config.toml
n_layer = 26
d_model = 192
n_head = 3
n_kv_head = 3
head_dim = 96
d_mlp = 1152
vocab_size = 8192
activation = "gelu"
norm = "layernorm"
norm_place = "pre"
norm_eps = 1e-05
positions = "learned"
qk_norm = false
attn_scale = 0.102
bias = "qkv"
tie_embeddings = true
parallel_block = true
init = "normal"
init_std_qkv = 0.0636
init_std_o = 0.0
init_std_up = 0.0636
init_std_down = 0.0
optimizer = "adamw"
lr = 0.00307
beta1 = 0.9
beta2 = 0.99
weight_decay = 0.12
lr_head = 0.0102
grad_clip = 1.0
warmup_steps = 513
schedule = "wsd"
decay_fraction = 0.658
decay_shape = "linear"
final_lr_fraction = 0.02
batch_tokens = [65536, 131072]
seq_len = 1024
doc_mask = true
z_loss = 0.0001
train_tokens = 619800000
steps = 6734
dataset = "wikipedia_en"
Each number is 128 + 24 x the weight over its row's rms, rounded and kept within 0 to 255. Layers, rows and columns count from 0. Numbers have three digits each. The size before them is the row's rms in percent of the matrix's.

# layer 23 attention query, 288x192, rms 0.102, rows 256-287, columns 0-191
092:151101144134171122117118150140116149113097137093116128154190127152134157129147153169167120153155135175113106113085125130132144127145142115119141168068147150141126153142133112154138118150162148166135135128079159108135145129109163154135122153108138120093093120127134146151172123185122109108121095129122103158127131108158130154127141118170144144182115164173158174159149134099143081130150135138162143125119082143142118127159148135091166116117177155155115140112125115125157132141087113117097144142140104147100193122125137125127129112130144112170075104084102117140101146129153124119
101:092124123149120151155125149139137101153110124137140144132146130126137123131082156160136142130099109115173117139150118137153160074114117144161114113136112156171080115121128105060126096140143103142160077152086169124110130119107173123136153105127140146124089132177107122150128117135124143082114173157167122118100182129157148138163126090154126135125146119090129116125133127124096133120158139100087116119140110081093125098134122116118167132145106132162095148086111151176094103123115120117133135109142155082142121111159149100119130138138153129118173084125133116124139130055091153146
089:118089189088113130111154073128137122095096137098176141150154095135100171108095138166120119123124143147111102139093098136122138110148146163068119134081161114095111117111130124116147113135116102125149106157092087098111115149073097145100155141133126136133130112137107150128190134127113071097170147123073096105139146125113141166092116164116141131141114147119122147131138110089136145156169131125142144136098100131138111142145102104149153146130126141108141124095171110104145100112136133111164116145085152137134117139162070137147109153107120143174125124157158155140115130121135126119
098:145147123154126142076152154107148144190106131119127106113140163171141171157111110122111128133155120126083117171084174159115172132131108148153180139113125109148083125155139130168174135126133151118119127111132119142115131091113125119122105155146140101155087142088117126135131138144117131085136129150129111088112113117141143099152111087102108146129139109183103088123103157151168135196141088112065121132107074129168120117150097155128139159134144100105122137092139113141111141162135165122116111128127137130117108093126129130104149160119134109087167122119107142102141140123174117107
103:125129126121135082160160127123125105094168101122116121135144148118127151085170158122111133138103135120110153103133129155100129169162145165124090050117172098113142107132097157147115088136164132095110124124123115094140129124109106172160143117134142155139154144173104107105115108116136139137151152108093124155167145127111145107123096159116090138132141148092114119113098127125134106134115138163157123110138210118118103153112178092129144128155164125090090111131170097089146094120143103113149091152146101096131103121117158143159131157074155113098138106125135135136116086126125108115
093:105102090120113138108146149124122155143131140157098152146113101171121118110137154127130090144140112125142137136138112073165152141090156093141157188048098154134123115121101126121154172108065126156164162137124200132143142100157143159116111104107120122122121107177133102112109126097131117164130123140090166122121125134140139103141152118119106136118132148128123119115129134152114117083128159123175145107085060166168152111116125154150149111123123126127106182103112182104102149093135134139120115130123114146140147144114130134137136111153101135120147180128145121176150124115133131151
092:131130109144083170146099137137131105124135072095114152097125085110116179112114168108141100118127115111106123146085129135125125107102139144119123091157169124100110156140142114099122118137090086113111099122125112136132102085140173152099155081155132132144110155119097121120115122122112141162146116133149158079101088106060111095120092149141148114097161141120126153104129120115155166093119154099150133143142127146097122109133100169142140171154147159120086151124139121122122133084152135153119165063130104132110084120117105105147099128125138147172105124178117116140116136127104090130
103:119172088091119110122101137102125149110136104097137164147134131105112127126148129145179127151181109154131136190103130094091099161111122098135146118152153124117118145116119153115117115169131107133097118175154082121108151145116084136134133161131143125134146118110138110153115138122106102063132116162128146092109097094120127143173110157146146148123130098143161106109134161177113153160140157131122088117115114107125163087112133136124121127127133116138169130142129142126130157180118202100128153072126143094120114084115202124137120129108134127166105166139144117134125141127139106155
094:155152125138161135110115143123108103141149105099149137151149101141162115146119158117095108131141127152109167084116171067180162058085119113141117163165112166107163141146152123109160113102092122138147117071119182134145126142123166116092180121122086149119135154126099142132125126133126139098117121119137125126110106140129093157128119138098077129107116119127119112140162146125146105111116189195136135182109140116168141139123104083100129133132106129134132147115120178142138091105131145125132141133131097152134134163109159114121113132115171140111117153108156102133110132123094164115
094:115188136148159162128096127102159141120112103117152118130118117145136121119090185116103085124157120147120134150129161135136161128132083091118139146093124141152133142164129119127128093098143142079146113081151123132106138137105147149124086146086159084124108128169141136103119142140105139116102092114095160142160119120128104191093151102148089156108122145106065142118164151084135099157130149130138128140095089071130132137148171102094129098144116138108116075106123170125134130103130108109125114123136136116122150132100093112132123180139142087138107107142116110136138122138163133167
090:117117124120113103139154105139124101140122160131079124131123156127138149130093106137123119137146095149068151121140134164124106164133128159128129143143137146131113097120110171119120136128108171100173172171142094110124069138110128117091125155118109127155134133107173139106178125131098172127155132122125093089123137133131119159145144107159145137142113158113125143151118104104138151196148060174140118151119102136143070141122100107145132097088140114110112131129161141129179156162138127117153100105139126121075164106107090149122099193122120134122153133121112118154124175157119110121
086:150164142124113119149083098119115111083135159128114130119134143127081135145116104100112129151110059133086109146135181123137137114133099093134164082146108091122087132158097131160105098141112161116096106179124123137119148141157133154145138153144155148137144122165142121121099154145138160138117148121120133101134090142144133139135104161160109160088116162127143050126148109140130157168102116145121145136074111060110120118120131147129106136112122121086141092110079123130144122105152115108123118125134132172117138098167137138091119112133139118075175109149106138140125163128112162106
089:123102121118182139104089092142164141111093152134131110154151141124131141150117131129120109111110115108139136124102144101116155122120120129139120093121114130055100118140158141122116150149112122145107096119133096120090136106091196138137137149127183095148124138147150187118131116129156152107109092123078165128078175160127091098101185096127159079129102130123132145097116105109092123120127154134114143086116101118138122116145142126170122150124184105115137128102131139140155129141143135082085117167176150170131149095124127122132100111117125160136127136140130142080118136130151076132
093:099144127146127087127094132104161117092142094156131123148122154101070087134116125130140116127171144147119184144108178152122092126106129117122126152092162117119140128109134176114153123132170114113069113105128091082114089149105128156142151131130141144133168112157136126114084112145162114086107125098141116096152127141115072140102139152138110139137169135113164138150136176102144136123107159071157134141133133105102113133148157173102160122126138123136119113149100150122133085136117161149182144107121098131130118131134140137109167134116152132142086158129141110145169125125115100191
099:134160135150143090127117153124127138138192111113128157090159177108116152100158158098141130140127119142099110129094125118146156119147136147131097130138087116066113092169128112139168114120111126073114093137136124151111127138125144091123122138119118094112139137152166149103096129110091155133087115170110108165114178141071122135123119113084118155153138145110185098141115128173178108118142142147095113132117135154119107131105113141102120106139171158147150106118151114129131130135142132126071171115142083132128114153131144138132100143100142127124098099131122156149101137135058082126
104:137129150135138133088122164134126134157167129171132135134123110164160089112145140154114157111138146125137082115143136126139150084138082132138131086172113146135143134126116138113133161105096107105143159120128147140146119125115123116137174108157134164133106099135158123159166169181107176141176140154191117110136133116145136141163139111186140121147156139152110182140148124143124149089160116140121096110170119128131129145113165146120121134140129134139095160133101122170156107120080117149181119173121118108164150138114116125132147134146152159127161084075137181093111128132138161106
101:155082143161110149118111109103122124092150125110204114125104179086106122142134159125138100160100115165171107132146112167160147125100110085148120119111143152139126078126187137124141134100150092114135157136129106156157134119127130125135120126156126159145156194119138150119148117155138095156138156093089132113057124146125112124137151085099129118086079161125155196138125105143149173143151097141132151124120099122120153117106120121148121152101112130076114104154143141164129136135122126125119132136119120158116111125146117146085131122124151139148143118125139161112125089164153150112
089:134136123128112154134069132137166098143143113126146160143113149123134107095152156134124122114146100125118177145106091112146144131172148168131167165101107128142133154131108105102129131101128108118091153132083145114101115130170167156126171111125145189161094082146093129188142156116118127134110129141116123167158187150121108105111138147151094132091105102115102147141121147111100105136107140134120153107115187082133140136144123124101082151080144126115100145109130149115134174122119137122128118116118146102118085121121114070147137175177105102108115126134112133091126106108159115136
094:108121124148107166175144112124120118101142162109117105090118143112126128155147090127111154106101162125137122108115103132122148079157141142127158071140162108161111101140151100143095095181131141109114157133105158081097118125152167121170090147165114142127144121140160110087120194106101143131099131120154106170113115126161140120135127136129122091104102122166127143119128179115138163122153122129130143096130193109123108123102112156108119139148118107136163099111128119165101126183127114133131140133145161074135092136169175122111113104154148147115112118121144116122143155082140172128
094:130149130119098112112124100112127143116110108132168121106147105114168159115122127132142131139102137137117120154142101123084125114098082142100147123159149139135133098107072187139162151096085153099123157149106125147086132143090177120136130134118118141133131153171140117153125149105080168157137130130091154120075130151118108110120137144166154131124096088101093121134120074111097146135117070122137161129120089123124179103124083108141166128097132123108140112110150112129157142144154122066118126111053090121119167123139116158131092157118113111113170124158107130110128133115131122127
096:119108118098152122138178112131113123131128142098088154117147070117106172155129133092186079137125129108070143133122135142088134113160149111145115156158124137105148163139109094141138137162130121086166117154122131138124097106132114112084096104125136127120134146077079112149119120092137131151116168092120130149125141129149164106157098162104155129127146140113164148117118136124149112087076138166136148161139131122105114104114189171174106114145139122107148124132160114127140130189134096166162113147121096090144101082133141149133116136138117162146109157116095150150141106141128133105
098:129158130120120135181093147116149077143183105074096124130111127085100135111123169104161117143134145115137097085134119096111128115114113131121103173112186116152107117178075134088163142129114120163157103102118103099121124164139105103093143130141141143127146146157138107071156125142102120113146128102140116139144116094101110119150135148110129158142146151111103112144112130193156098127127116130144151135131157154114105158089123108180143186107119129155128181156117106118099126113136118143108089120152138136120105123162094141121104123179123129129092145132164119114122130115157137096
096:155113138126130149125099111129078132145162127106125109097140102151163090116171121189131100157118135138123084131101210132101108083135120105148126133143107093110120130086109134060137090114152134131119138110154122105125126164111123133132109180119176165101119127125135114109106137154111118127152133109120118099135160128143128111146128136114135123093116142180125151134130164120160083145164139138145118114151122137104155150128134174095103126126143127129087149120116124151174126096137168164131141099091105145104129146120083097100147110115146161097159124134054149092131135125102106120
091:130102128130113133154119133115124144164134146143139120125120108128143154116119098104103172090167142118132144131135133095128136164128133130124155118139118133116136151104135097141128125118086136096128120132120127155120128094146141122158175090151165144146127141149139123117120133083146164149147093164141128123143051163115115115105165150098159119141142077117144149079109129160139153086118108103154109126155190112132137158100133092148145200119121152097146131134132122131170131090122117094145121087163155162130111104132140082138102172134155135129168086118160151107091092192120108153
088:145139105096167103147156118138118149117094136135090130159137149211104150097138116137146081104113091134150089139079116113126133101146103111137097091115083173137146135156127125121142088152170131169140166143102125117138118112133152134154123111095126127124122112100144154168143089135153108094072136181174083101090134138120124134120136136155084109161141129122131097144152123085106136085182152129128118146131111120129124094141146142124121116162166156119136139123074128128131144123134139144127159123105120128118168109100129148128123117133095134123130101130082162120087173118125137091
094:102151134151130131120102136141145141154085133125086109136141133133131130109093109105126084136106125147075110119108144124129134086167105145153115123124071118102119120096153166110170111142127120108143120117091154104169149097099098128112130151110105115113138107099102122131121105145083153156182128103087147054136140097147095128162128163137134088102107147100138153154055107051117141089134152147119178100112092110143130152120154124158118111131141132122109143134142102188138148110163136130140113097136119117118122108125121135133106130092131128140115121158133096120099174111133112131
107:143085135140140147100090119128183159152160159146148120102127128162150154136159106158062186090149125142081098144084112146160156136151141144119116092115120118122104140111122103100129116083065142132118195131131101115176113150132124136164156147125097155132125101118185081119149094148117173109158135186133136132110144094111162098109111126130108140103141156168125120132166111124108149131127129113122134139176130130138124108138118125126127124082124095104110096147133151093072120122124136162122112107145133138136093158099135126134133107145123136151096114130139126127126121091141126144
096:145131093099135168116119120106166128108113119120146080160117118135142099125123141127140124113103126083147117129149126116128122118133131114079180121154167093159090114087125119089149147125140126146104100122119125140144126168099147133117143116124119098081118091149106088158142106137146167146115114119171122092150131138115123104104134117116117104144156104111122105114109122073137129122157096127104103064127100129175126125176097170144129167184178147143109119126160115142067152142132135127124099175119143084116124101137147171177137108139134103108124133154132178160099110107112096133
095:136110156119124145115077149152107127179122145124122110122070119111115149120156139132107169133172151126119156137151127139150127143120190168115092180170106153127100144148126087119129160103080105094126158136125120130150148126185084125086161094146120121102145097127096098134123156119135113123142140099156123141146080123152122134160093125092090091127124117152122106121125176123108146148147131107142117132118152153143092125121105140106103151154083145143126133120144144120141143097116138165133091119106152139146133169138121076093114130178158152132144145119175151134159106086116165143
092:136123101144156139102115133127133118111130147093138121115159126105125174106158177139139134121134133124130162077115129109113150080154160124111131171116166143127129158122106131097144142136104110144115122088145144146098108152117107170119143178135137144118159075107123082161088107165105106117136111116118140133137123110136110116170162172106114126112107110139137145083123092118086186090090152111109182091131122125126164116149186154134124172115155130116088147129129081123137117131125088121164102106111137136155133115135142152105089138136118161107123144140094126130125115102185169088
097:096146147186118118106125141128142117147099127142158101125133139114094170138115154154107152137106125154090125139118126094124128123133156167153156069147115106136128105075139077166135145154121137167143155144127106169065074094120173085110152171118148100127071118114126137164112143123142147137111114111120161115122147131110144156123115167149102116097158159107091158159164101071101133119152122133150135133133147081109106141135148131122108123116146116109073107128154126124125093140126129098154125123173104100198123133116144142114109163124130161138133132140111126146142128141140099109
098:123130143130127122122128124115149119109141091124132121140153147162094111107138141127131073144088115093125133110060155136131152147107114133135148116071148093141117144166148105102112088152212097151131112130173148137117111091103159121088139151098166121139143120164119142096129109116121124097088162133163081142126126183111163101120117125099106138111122150133160153125130147147176088149064150153105126100106125130105129147112150131111129176109153125125093104102114154170127135134128148120139140079147126067134107105153163160143129129107125113094152131137130141152108144116135135108
# layer 23 attention key, 288x192, rms 0.102, rows 256-287, columns 0-191
093:139117119147110070149171136098127133109117163139159119132129142148145162167121111130143161180139133141086122165114061134134134117138143075138075158118134144127095152146115101102138091131128108165137101123146123151134144136153099107103148133084174172137169126111088098144094081131123091144133091132111156121131126094145148154106129123131134120124168131166124133135135101123138135129088099184164099115091122136129095111112117126092151141130070148132115123125125132156168137138132115115136148150142143179114155152060148119111129113144139155119097110082149118127170121120125141151
097:108163113159127123132172125131134135183125095142140136133130147111160089132115121144166141073098148135134140114154139120140153111109105171109116119147127169165111141160118134120129097091119108104189087121098172156146126112125152128126125130114145164127138146162112123118133100104107089092112147156148133111115150145158135084166136108151089139102086120108159107161125180114111132164146155119114134129144160088108132111102113139122157126143090169111092131116099145177099089159139088091148183130147150128090106148144103163136135107135147154141133138135136145133154134080084134097
089:133105141090113170134104099149139142101149153131160141163138150117111114121150154171142119135148119164112154109084112099162108119150135115084114112137131117109079139132156153146119092103115112116136075147115157122085120123135086135127128163153119161105141135150117155119130093089168116126176163138160103090115155147136082143099103130122183110112127162140142124131127107091133132111131110120149124167089159137123152112157142135191121140131128100134121148102146137159176140092115120173157128128058155184152128103138098121110137120096120168147161122133145165117095132122119112126
097:146152118114154139062137112147124132194133179131113142154117145153103143155154087099120105140162109119101102139116156144129157104139121134153143128093117126190099105114078139143137113149155129129133128072159155152141113090137131151121125122146148145161110148101104096114145111143111134103157127138128092146126106158114124107103097128112110147119117132162143131130152114119145132091097090138101150146121063149134134155129110096124150163150116137099115124167126108131129070143123118104081088117157175150132053116127126112122114166125148120160140102146098118068140110106148118121
102:183127105152086140147099132125102142072158132115118109087156115157154102129151147141104160175104133108116136104128129151133101181117149151098098046137104116096124146124123128159158121151137141102149116127117139105113100152138089135174112138118127140140141117130135152137136110123118138124139169169115100137135145118129138139132111098143090141126123136120134129143172132162113134134110096146123142095128198112124103119147127163123160088136175142135140143104177121067129098098126125135128115127094141113138170138070151109111140111066129113091115165076117138130085147136124147123
092:144108116131139112093182093109119119133119170112115154145157102133137131156069165092122090114126109130126118132129087072150128124118124129172145127076123169108118136114142114112133157139072099159164152106120117113146131120139161122094143097101132115154137116154125090120106120140094137189119122162119143103130147115163142130184127104128144140105147099145105090131127112125114134101110207164147085152121088172191113129101141103119133138109134122121125139110090154114134167142134115097138087125132118150148134155156141138148125157146122117110084145165171129129128097135123140156
088:152142108127072188097120146143117131147124084104103163107140101129112092092133168123132111091147116131120158092122142146089129123152116134124157120120120148108142116139137134137144117131102105115109152143125157134144114134119174213100129060164102126090140117123137142114142171108137142149132133147183100131138129131107122088109115151158127140077141117132129141123119155114109095096139156086120179127109140103088147139157150162180126151115164149138120135107116132152134116099129116157131177067093122101118126125151092092134108151137145152145132125169118158148082143145130118111
102:132122191093104138100073123127126129113088117127137155176145125125138151125119138131161126151147121125093124139086117126120137129137059133121126093151168128135139140148110155101089158140175086134104120159142071164114164139097108132105131087124152160129097146127093108128121133151113149118106126129114125123114129101164081149135119157119112179077114116128174133165153107152159122097128132112155138129119108123126166104117100107171130135131107146123126164177113129149139124164090169114113133085121181100066135107120137143146128160121144092160100126166116100138126128146112121122
089:149148138144126107148081135090120132134120146160161119095117120154122158182073144125137122128125133126141139137124115105161117119114126105110119180134077150142122155146118131136172113109096124175130135070143149108105166115129158111116179123065127149094140105150095091145120154099172094134122098125111146129120124123148109132114099114113109181087119135124097135148123148104091137158102168163136144141114123117160130140095125082114128112119088146138152106129118171155145121142166122119161154134175128135100129174072142107096139172095146153123088114112173129135147124120135147147
095:149210107133129136093083108118124140164146119154108098123155094092075113143142132129116115129119093145122105144116136140129151120103059128096161144136068161126128165174093149139115093142122144064152090119117150099134114133148119124129090121153130130114112114125140129083124107145111134122115119159118117123151118111126102121106155099105109145110159146152103133104148141095160136151158112133154160156061091116139156098117158148130163097108107130155143125118105118179151150159127094169130148105120138120173174103138108118140123184134140121143110135121114151128130147100122134133
088:132113108148158122166127091157094103137163181145125118153097173120115178142120108146105118130119109166104159136141167161105131135131178151157135129100105110128107105132105160136128126137140139109143140134173099128109130139094105157124147152107085125136101141120145093099158108117131147129152111139136124134118161142101125183129137153125173089113126178120092096193105121151114087148170108141131125122161109126122094143143147121067131107148118102127126116167147095113172117127109150154148071161096134160090111104132115126130079142141127149155143151105102105104106125164145147111
094:105190148122126140108126153145109112167142114101119115135137114109099126114140135105103101128121085139114128107114167129082163130111063142129159106156153096128154109148117185160073157132117175112119146154063154129128105130136115163152075117176125130100107145162170161124136145131100183105109158104142087159115112143103124104170143131104136111120133146117130110140117139114143143145162130118112199136120128102128141152118105108143151100116153118093138140107107102133119123079105128152133125132141117110135137086183143122145108129145135110139166121144157154142107142122122140076
088:113161106076174123105095092099169132085131148100085131159127127141161120174138150100117130140126100101114131136129128131165137144118151139143144135103112101058131133177129117146097118133147145162123110161101119137130089105097148121118121142123177160099139161129149141118139114119160139120108122134124170149150137126148138145089166080080142079125118124168146143110141128095101105134113166105120176075127099123131111149136099137179146151144138095129122134129111110129148166108142148100114153121174130167133161135177100140135116125138133147109148086079131122132103134107127095094
091:125154101132098095105118116130127123113128123139125147087162143113140104136136121138112099109145169123100151113093144165180103127104085164137129121152122110087147102133129182106142098127182140161104085139132116120119107154102134147144147126141123131090136130128114141151122101153157131116122136115113127118139115095143107140092128132156106162105152153106147140160136158068128103090122144090180126141120125133098138121123158160136119134101120107148116141138118170105120133149097142148159154076122124114150180083085090117144116139090151173174062142195114140137151169131112117137
097:105143161161122099122108108142143182146138101122130133086188167142132161108160155103149152155081129151161134099115122174143124131127135140105090149125116128105110124150113075150159128086131120134100121101139140153136115123107122156142145152122114134093154105146149107105135114125135171145126112133092144175097094138136147115117137136124095189141110141133132086178139126142169104118157137165112160135131131141104091145177112106102101123130134172121164083148140134074156112122122112160132143139163098128069113155121136114149147158100141099074094124126125114112105120129093117115
104:132112126167115133143125106104113136147143144182144121103085150116137147158121105117149139122114170113131101167146080125164111101119145124112071102128133124144109121153131119099132110108117104128153137121149126154124149144150113093122172137092151144172134119089065109156110113106146085167135115160118181115136129118127149169116123129185130108160132105142106159142124105144120137133099096168122087108159115113124117136086109120063114129144070133117125127133130160140121102112153126125120142158157156150098144177070103133111128112146134140109115129077144114119196115160124154146
098:092122123164113165142104096136110155105154120114169130128095173155116142135127138129127099148101118136173142157171136157181167128135117056123113140090139119103116112139151141111136162122150165115113143133147119142143114139106140136107144148151118125118182128057133106151169111078153033158135141088099155118145129130123134149133131100090139112131097148155123137150117107111112143151114147151109152125104113144123144125126104116146090145112144125096100142105129125155115145151129146166122169119149124163107119151141184107104144121135137135122127117124131137077136076183143122114
089:180155097126112141100132152121145114138148124098165127125142126103150110120131138146149127115148139113163123130123139144125154108150132163093156129128073149160127176137120102115086102135111117106156150133080169080122114159179117153157119119129120160153089081186115132142098112134091106140121152122107111139125199132110119106104186125124131173123156118149141157131171113099084087120143097111128155108184140081124148124107111102109116131102123124137097115130096154160112123111129081153135132102150120131124120123124081126169126114121101120116111158091110176118141126096139112127
091:115097163106160132122139112119115110127144143117156128108133138087126127108141128157110212112151133068156102107090106127146168137189139095163116122158127101118126139123138108116130106144127141130115093152165160122113143106146123170183080126134137136147095097102138142113184118101122127100147071100130115103125075103147122147120115115125126132107126121125122153123131167160110114156156126131141090137172144146113089131145104147131125155130132117095160150109142109149095088143122133120149145152183126108100088127156178164095136131155140146125110084132100102111140164133134138091
092:157162138111139139114085113136121133121147155138120111144157113097157126137140109098114131155154095130127151093151132088118141112111082159113152106108107127147140119150108144145104106103149164117113136154121105144127127144093187143131144121164119127140131132149152132104124182112121122195125132127176084110106129145105136117187131106105211099111119109129148107096137115127132092091137151147102173134128101123104157116132133147161101116139166080108130099116116082119140129130117119137162147129073074170102096086194134124150120135104118100147162119148119146129097117137138138131
095:098084142169129174135161123099144152132137153069111146116131125156133147130109109174141112136109117124116130128102126130091081116158130109137143122139097118066141162138119103132178143176110138133140144108136102126098158143123109102108113113045109137114112155111110144149121120146105112117149139090115094116120109147123152159118120146139167117148149088144123150146146124106141135131106136129109143159143160109117153108158155160108140147195172140136144134127182145113157125117115114086140145154107108097131133125087164161141133128153146139096151120108186085098103111174129088132
092:110110088127125144172128113167150114066167134106088130104149134129116064103140142117160116113159153136126129117120088137099134109133134082138097108115165146128117129155089132158149108110117101106112138104136139158116128150140090151112161136144108107084155123139110085104140176122148123140167102138111096141130167123134078093153143142156125163143105130076101112129121149201099133130167130144122094116106110117148147114154156094146142161083137125160129090133145148168128112127110125132161129112129132122149121116126164127118112171155185142151104145140145093114089127146156140101
093:160122119150113181147116113116090088170126073088136113080157131128118115130136132135143097168136148129100080122124151133131118085119086133153151142146086097090131103132176152102105117144129159117116127124125158106148110149150162162117086162171113165126138123115158112119140118112121130139123120110095104168130147155140123127156131137105144121144135093096096147119137125155185098065113134154125134112111147147119142171134116127137115121135103136106120097145162124152146139092136149062099117100150130147104166128121116105105112172131142172171113147108125167105174143137107107159
086:123140119103136169132131180126107131105130137173117104122089110135182136117107110138127146088154150131115133137160153137137129162141178138094107118099134153129144119091102099187110168084102131092088161130100109130082108091118130154144169102125167112135120146141127130130140166106174134151129106161134151136164085138115155140093165114174144112155133113165180138105105138138110141147139139109131112080160126126122140106101126102112119158125146122108103120126163128094148123092124095142100143095153128140107111144127148111086117109162102106110170147099103156164115094162115145156
086:120131139106131095148194138105118109144130088139122142151103141156160179125130132088142137111097107124120126141100174099098110110115111126121087131121131139121162133190176105114134115124151129185144126186102131126168149124147130164141115112074166146158156141105153164149068077138133152091103151121128104134147111128151122118141133124122117110156112135127078114130144108092158103115092128115122161125094172116137107144141104092123127116152099153102134119122105166122117123098159135119163120156095155117147168123185120105117131135145092143147169122084137118148145117128089125119
096:117136112149157143126109108152130127156110147113100168114147156127137108133080123114147128129123099130061126128150149133123126104182114155165119142135076082115112131156162096117171096152118118100138120110120090104155124131125117130148114099164135119150169131097129130153124110108104171176155108131144100091141171137110089138146100161115124098080154162102121128145127146086108087099133162137099152138112166133129115155142144146211151100134140115149108142128147149116151149099131184106177106104161175157143111129150124118095139144129134145147118121088132121127094148132133117128
100:142122147137129113103107100160172096122116142153164143153103153143069124134133111135102156097149134112102133132071067160129116122155129124125154106130164147116138101120101122134122158129096077105117177118127151127129129158156130144176112124163098146151112076113165113141112112073089152122140150156123153140098145133146192110118114131125110135089098128161115111131120116140132127126143111103131145161156127140128128153120104124133145112111106103066096148126149151141083097117175107153102092124141125114133108132188117110120077109120108150102161131109103124126175129140110139177
097:159105037098127165124158121155130172143126126110155106191129150127146090138140135119157137140135127073123155120118120117116072124107121131109145101123112105132102114122147098135103144125160121164134097120146109131164120110141148106119160115136160128130161124132093154146118114158127153136126113151161133100121156158103110093134122101134093127142116102087126127085144129094130111095168082128125130137121164141135116126123118132142100224129103119131153112153119136130036098113138107136109119085110157139137146093112112164165128122141135150109145111140129165141111114108118157123
090:161090136158114160099112137195111137170103155122127080099115119092090140112140141172149094078146158152163127111123099132136107154138157151153147151166125157162076133106090133157117147140104077080158184133093143092116132108160110133115121107131111098110101072148096124135123146119141111144121118122095118140113113118167118097119086158150129153117097092101110142126100163125117164155119133153130126146159095133136115097121117117142075148153098163137097151144122157124136085133122112141106120130131150132128129120119124163111123141153097131144151152176134119117141120117168119141
090:126137084146110143163099146140190097126145177081138120108130137132115118147120123122104129115145107084096140108104101097164121108146115142123163130118109124094110157122108159101109146141123120114138150162101140172130120135152128151113112135117143131147154109166087140135087144133133114130119145103121099113107129073133089138148123118110114136128134102154127202072151109147144180119092168127088141131146208145124172100120123109167132141148138112148124136094143142096133106138139083079169149089128156155158120152136154117099116095152140175123111120103146112109128120148136145130
096:162155119166128126116089117075120113148142140152178126134124130127091102143137140159083156133104125159081140151093113107174127125158134198115153106119091121136104127113112081138099124126142120134141141159085173161130067143116147113121090122142173143132063100103123157103104131132111101125154151109148126114150122158110146125112140148149115104131126143138144136154150139071092136130117125130138125101114136106100134185112169143122121132146138115099153101136135111102163109147152092124179173136120129109153122139116094128113117142115117141162122134110087139161105133166157100081
093:091170095102135155138153140109154184108148065109154122129159144148131104131147127107109106152073108111114146134065162141123151152115108144100107131132124096112128146157145146117103128133163146129127088097142156140144131139119164171139086120128139145110155125148143114114153088110106102073106158115129099135140141191129133107105160125131115168113150157120107129159137136120202110097073131102149142139158158141136133147128132148106143147106120130098135107104137139177118099104101103095139135115162170083151134159126140130151130153153144120168101161138128120137105146126135113088
# layer 23 attention value, 288x192, rms 0.127, rows 192-196, columns 0-191
082:178104156142145115118092158145129125078058117123120119149143098094114133139117133168100110133119126100093095150105114138160173081156149141136102141104164144166169145126111094143121178087113096123104147098148144130133155148128143129107127145154124148100138130140098147107145131134119116108128109125087165156130173122131079138142154138108113149101095140163126099149119145098070134105103163142125148135059139159109167111139083141121171134131123085138112159127103161111149093122132139125142101127128124137100081132136101140153095105142115167130164122131118149131124146099138149105
079:124129103133124137081169151136112142121147130113116085043103128122108123114152097075115146116132092146100135181116115128125138162107106102122138113168147133142132141098133130126156097122094138113153097111088158159101147124183134079132152092132130145143156139116136135114155162137135152119101125110158106117151111162127150120134097087155115178165104085148173113157159165124133094131120142097132150151143143104137133136128123154109152068164137127127099116142140175131140118151124167115093128127124131160145152149137119123102152054149093133142137152139110132148103154135123119172
082:093141106157111114115136164153111145131171132138141082122107124156172119136160128136124142148116135170128151123117135110110093139162167115152153132137105116133142117134117106101117128089130132068114124119180118141131109176112147136201130162123142165142118132149109090128108087106176110093138130143121118162113145126148133127129128133117160105154109141109092127131142128154140091119099180151096131108168126180106113103101084142134158124136114106121099093081147130120094129129118110149126185136106132134096160099138129147192151071117143091127122090128130158094130122140099168121
086:096146105114120180121123116109069086140146113139148171092146131124113125128130165089134121132126122104108116127160157133102112160134112118128047127133133115124070174126119181126121154124122137129085155138155128155136097116090171078138119149128117074163096108145141128120140140119109147135123100176145142154134105164140110133141076138126112194162120142092133111123101143138112127133063133093156141164139119155141131129148141145119080151177134136132126105117123115119118149126131140127108136134102169145115137098149123123119171170137115133114150126127105132159115091164115173132
088:141070133152129091154099132111122137184149141138145088132124114085117144154108148142167146148108126146152150095140156150107146124086172122093153142140133168127164118135141166158167134174128142095141132147137126138108105086115152135104137099127132150116147128113138102137127135138100156090134128161084135115166150128131116098117173150096132148106136091089147166148069110141096131147113095132161103157091132141123091121130136156112097158153137158114075123140131112143126079167132136148113156167130122132131137153137098117166117141134096123130110087121145098144123100080125067138
# layer 23 attention output (transposed), 288x192, rms 0.132, rows 192-195, columns 0-191
076:128180127119103124110154118121115138158144138177127113106118141152113128083161135094144156126132135153119114104141152110110095137115101165153142144156124103107128118110143149132151094166196155131194092159116102141131103065162122133151149122100123064126153136133144113115132115100123166126111149127153113102119097144148181156097098105134124089130146134107151162109112125140111122153173088123127122126154105124151086174156145128149116114124110142095117107082146107127129152119097133146146149126108111107131158105160106101120137160141101116126079147054145120144141096148119117152
074:134149136077173133155081116121126131158105146157146131150151097152132140156148175139125107132094150138121141106133144094107105134151163177137110149112112121119130121148145106107107165107119081128112158141142120099136137108081168203096117145123148142108113115138118158134114143139117064111120147124116123138115127116152101129130154152102132113132120141127116133109089120126114152134123132146095096104116132177124132117115141120175096196096122122105150119143121099130115126128198092110177132101093116128127115142114088120185112145133144153126151123213132129128126114156132121079
072:145152108093159161185091084107183088100134113139119173154142133114126121107123117094129156113131130109125083148137133139110125106111102144079134115143145144130103162139144115148129113167112127158144171180099155115123123117123105110076093098146139110125151129117122163105147177167088162122101145148122119132133111119081135112099186122072128134138142121128148107112101149121110125156166068137131121184089132113139141149125147117142137104129142128125152134163126127145154095123141170138125110117116161116120108141105149112092146130144131123115135144100129117175132152052133100127
079:183130154134124108149116151153182155115093141105099109152079139115164140160085115139131157154115144138157171130098117115152125117130133129139199126120135091091165102133166090140100086169135109152145124079070101107111153151134095168135134105126126151123147147150134147099123119113142132150152138116107113116156134078105128118132159124134125103129123099148101159130133108125116141119164133142084136105122126099111101105131131105134180110083121115123155162159138098127123113140121091095126133115117144149148101161117155097142094104149135120132147127215126132136124156099163113114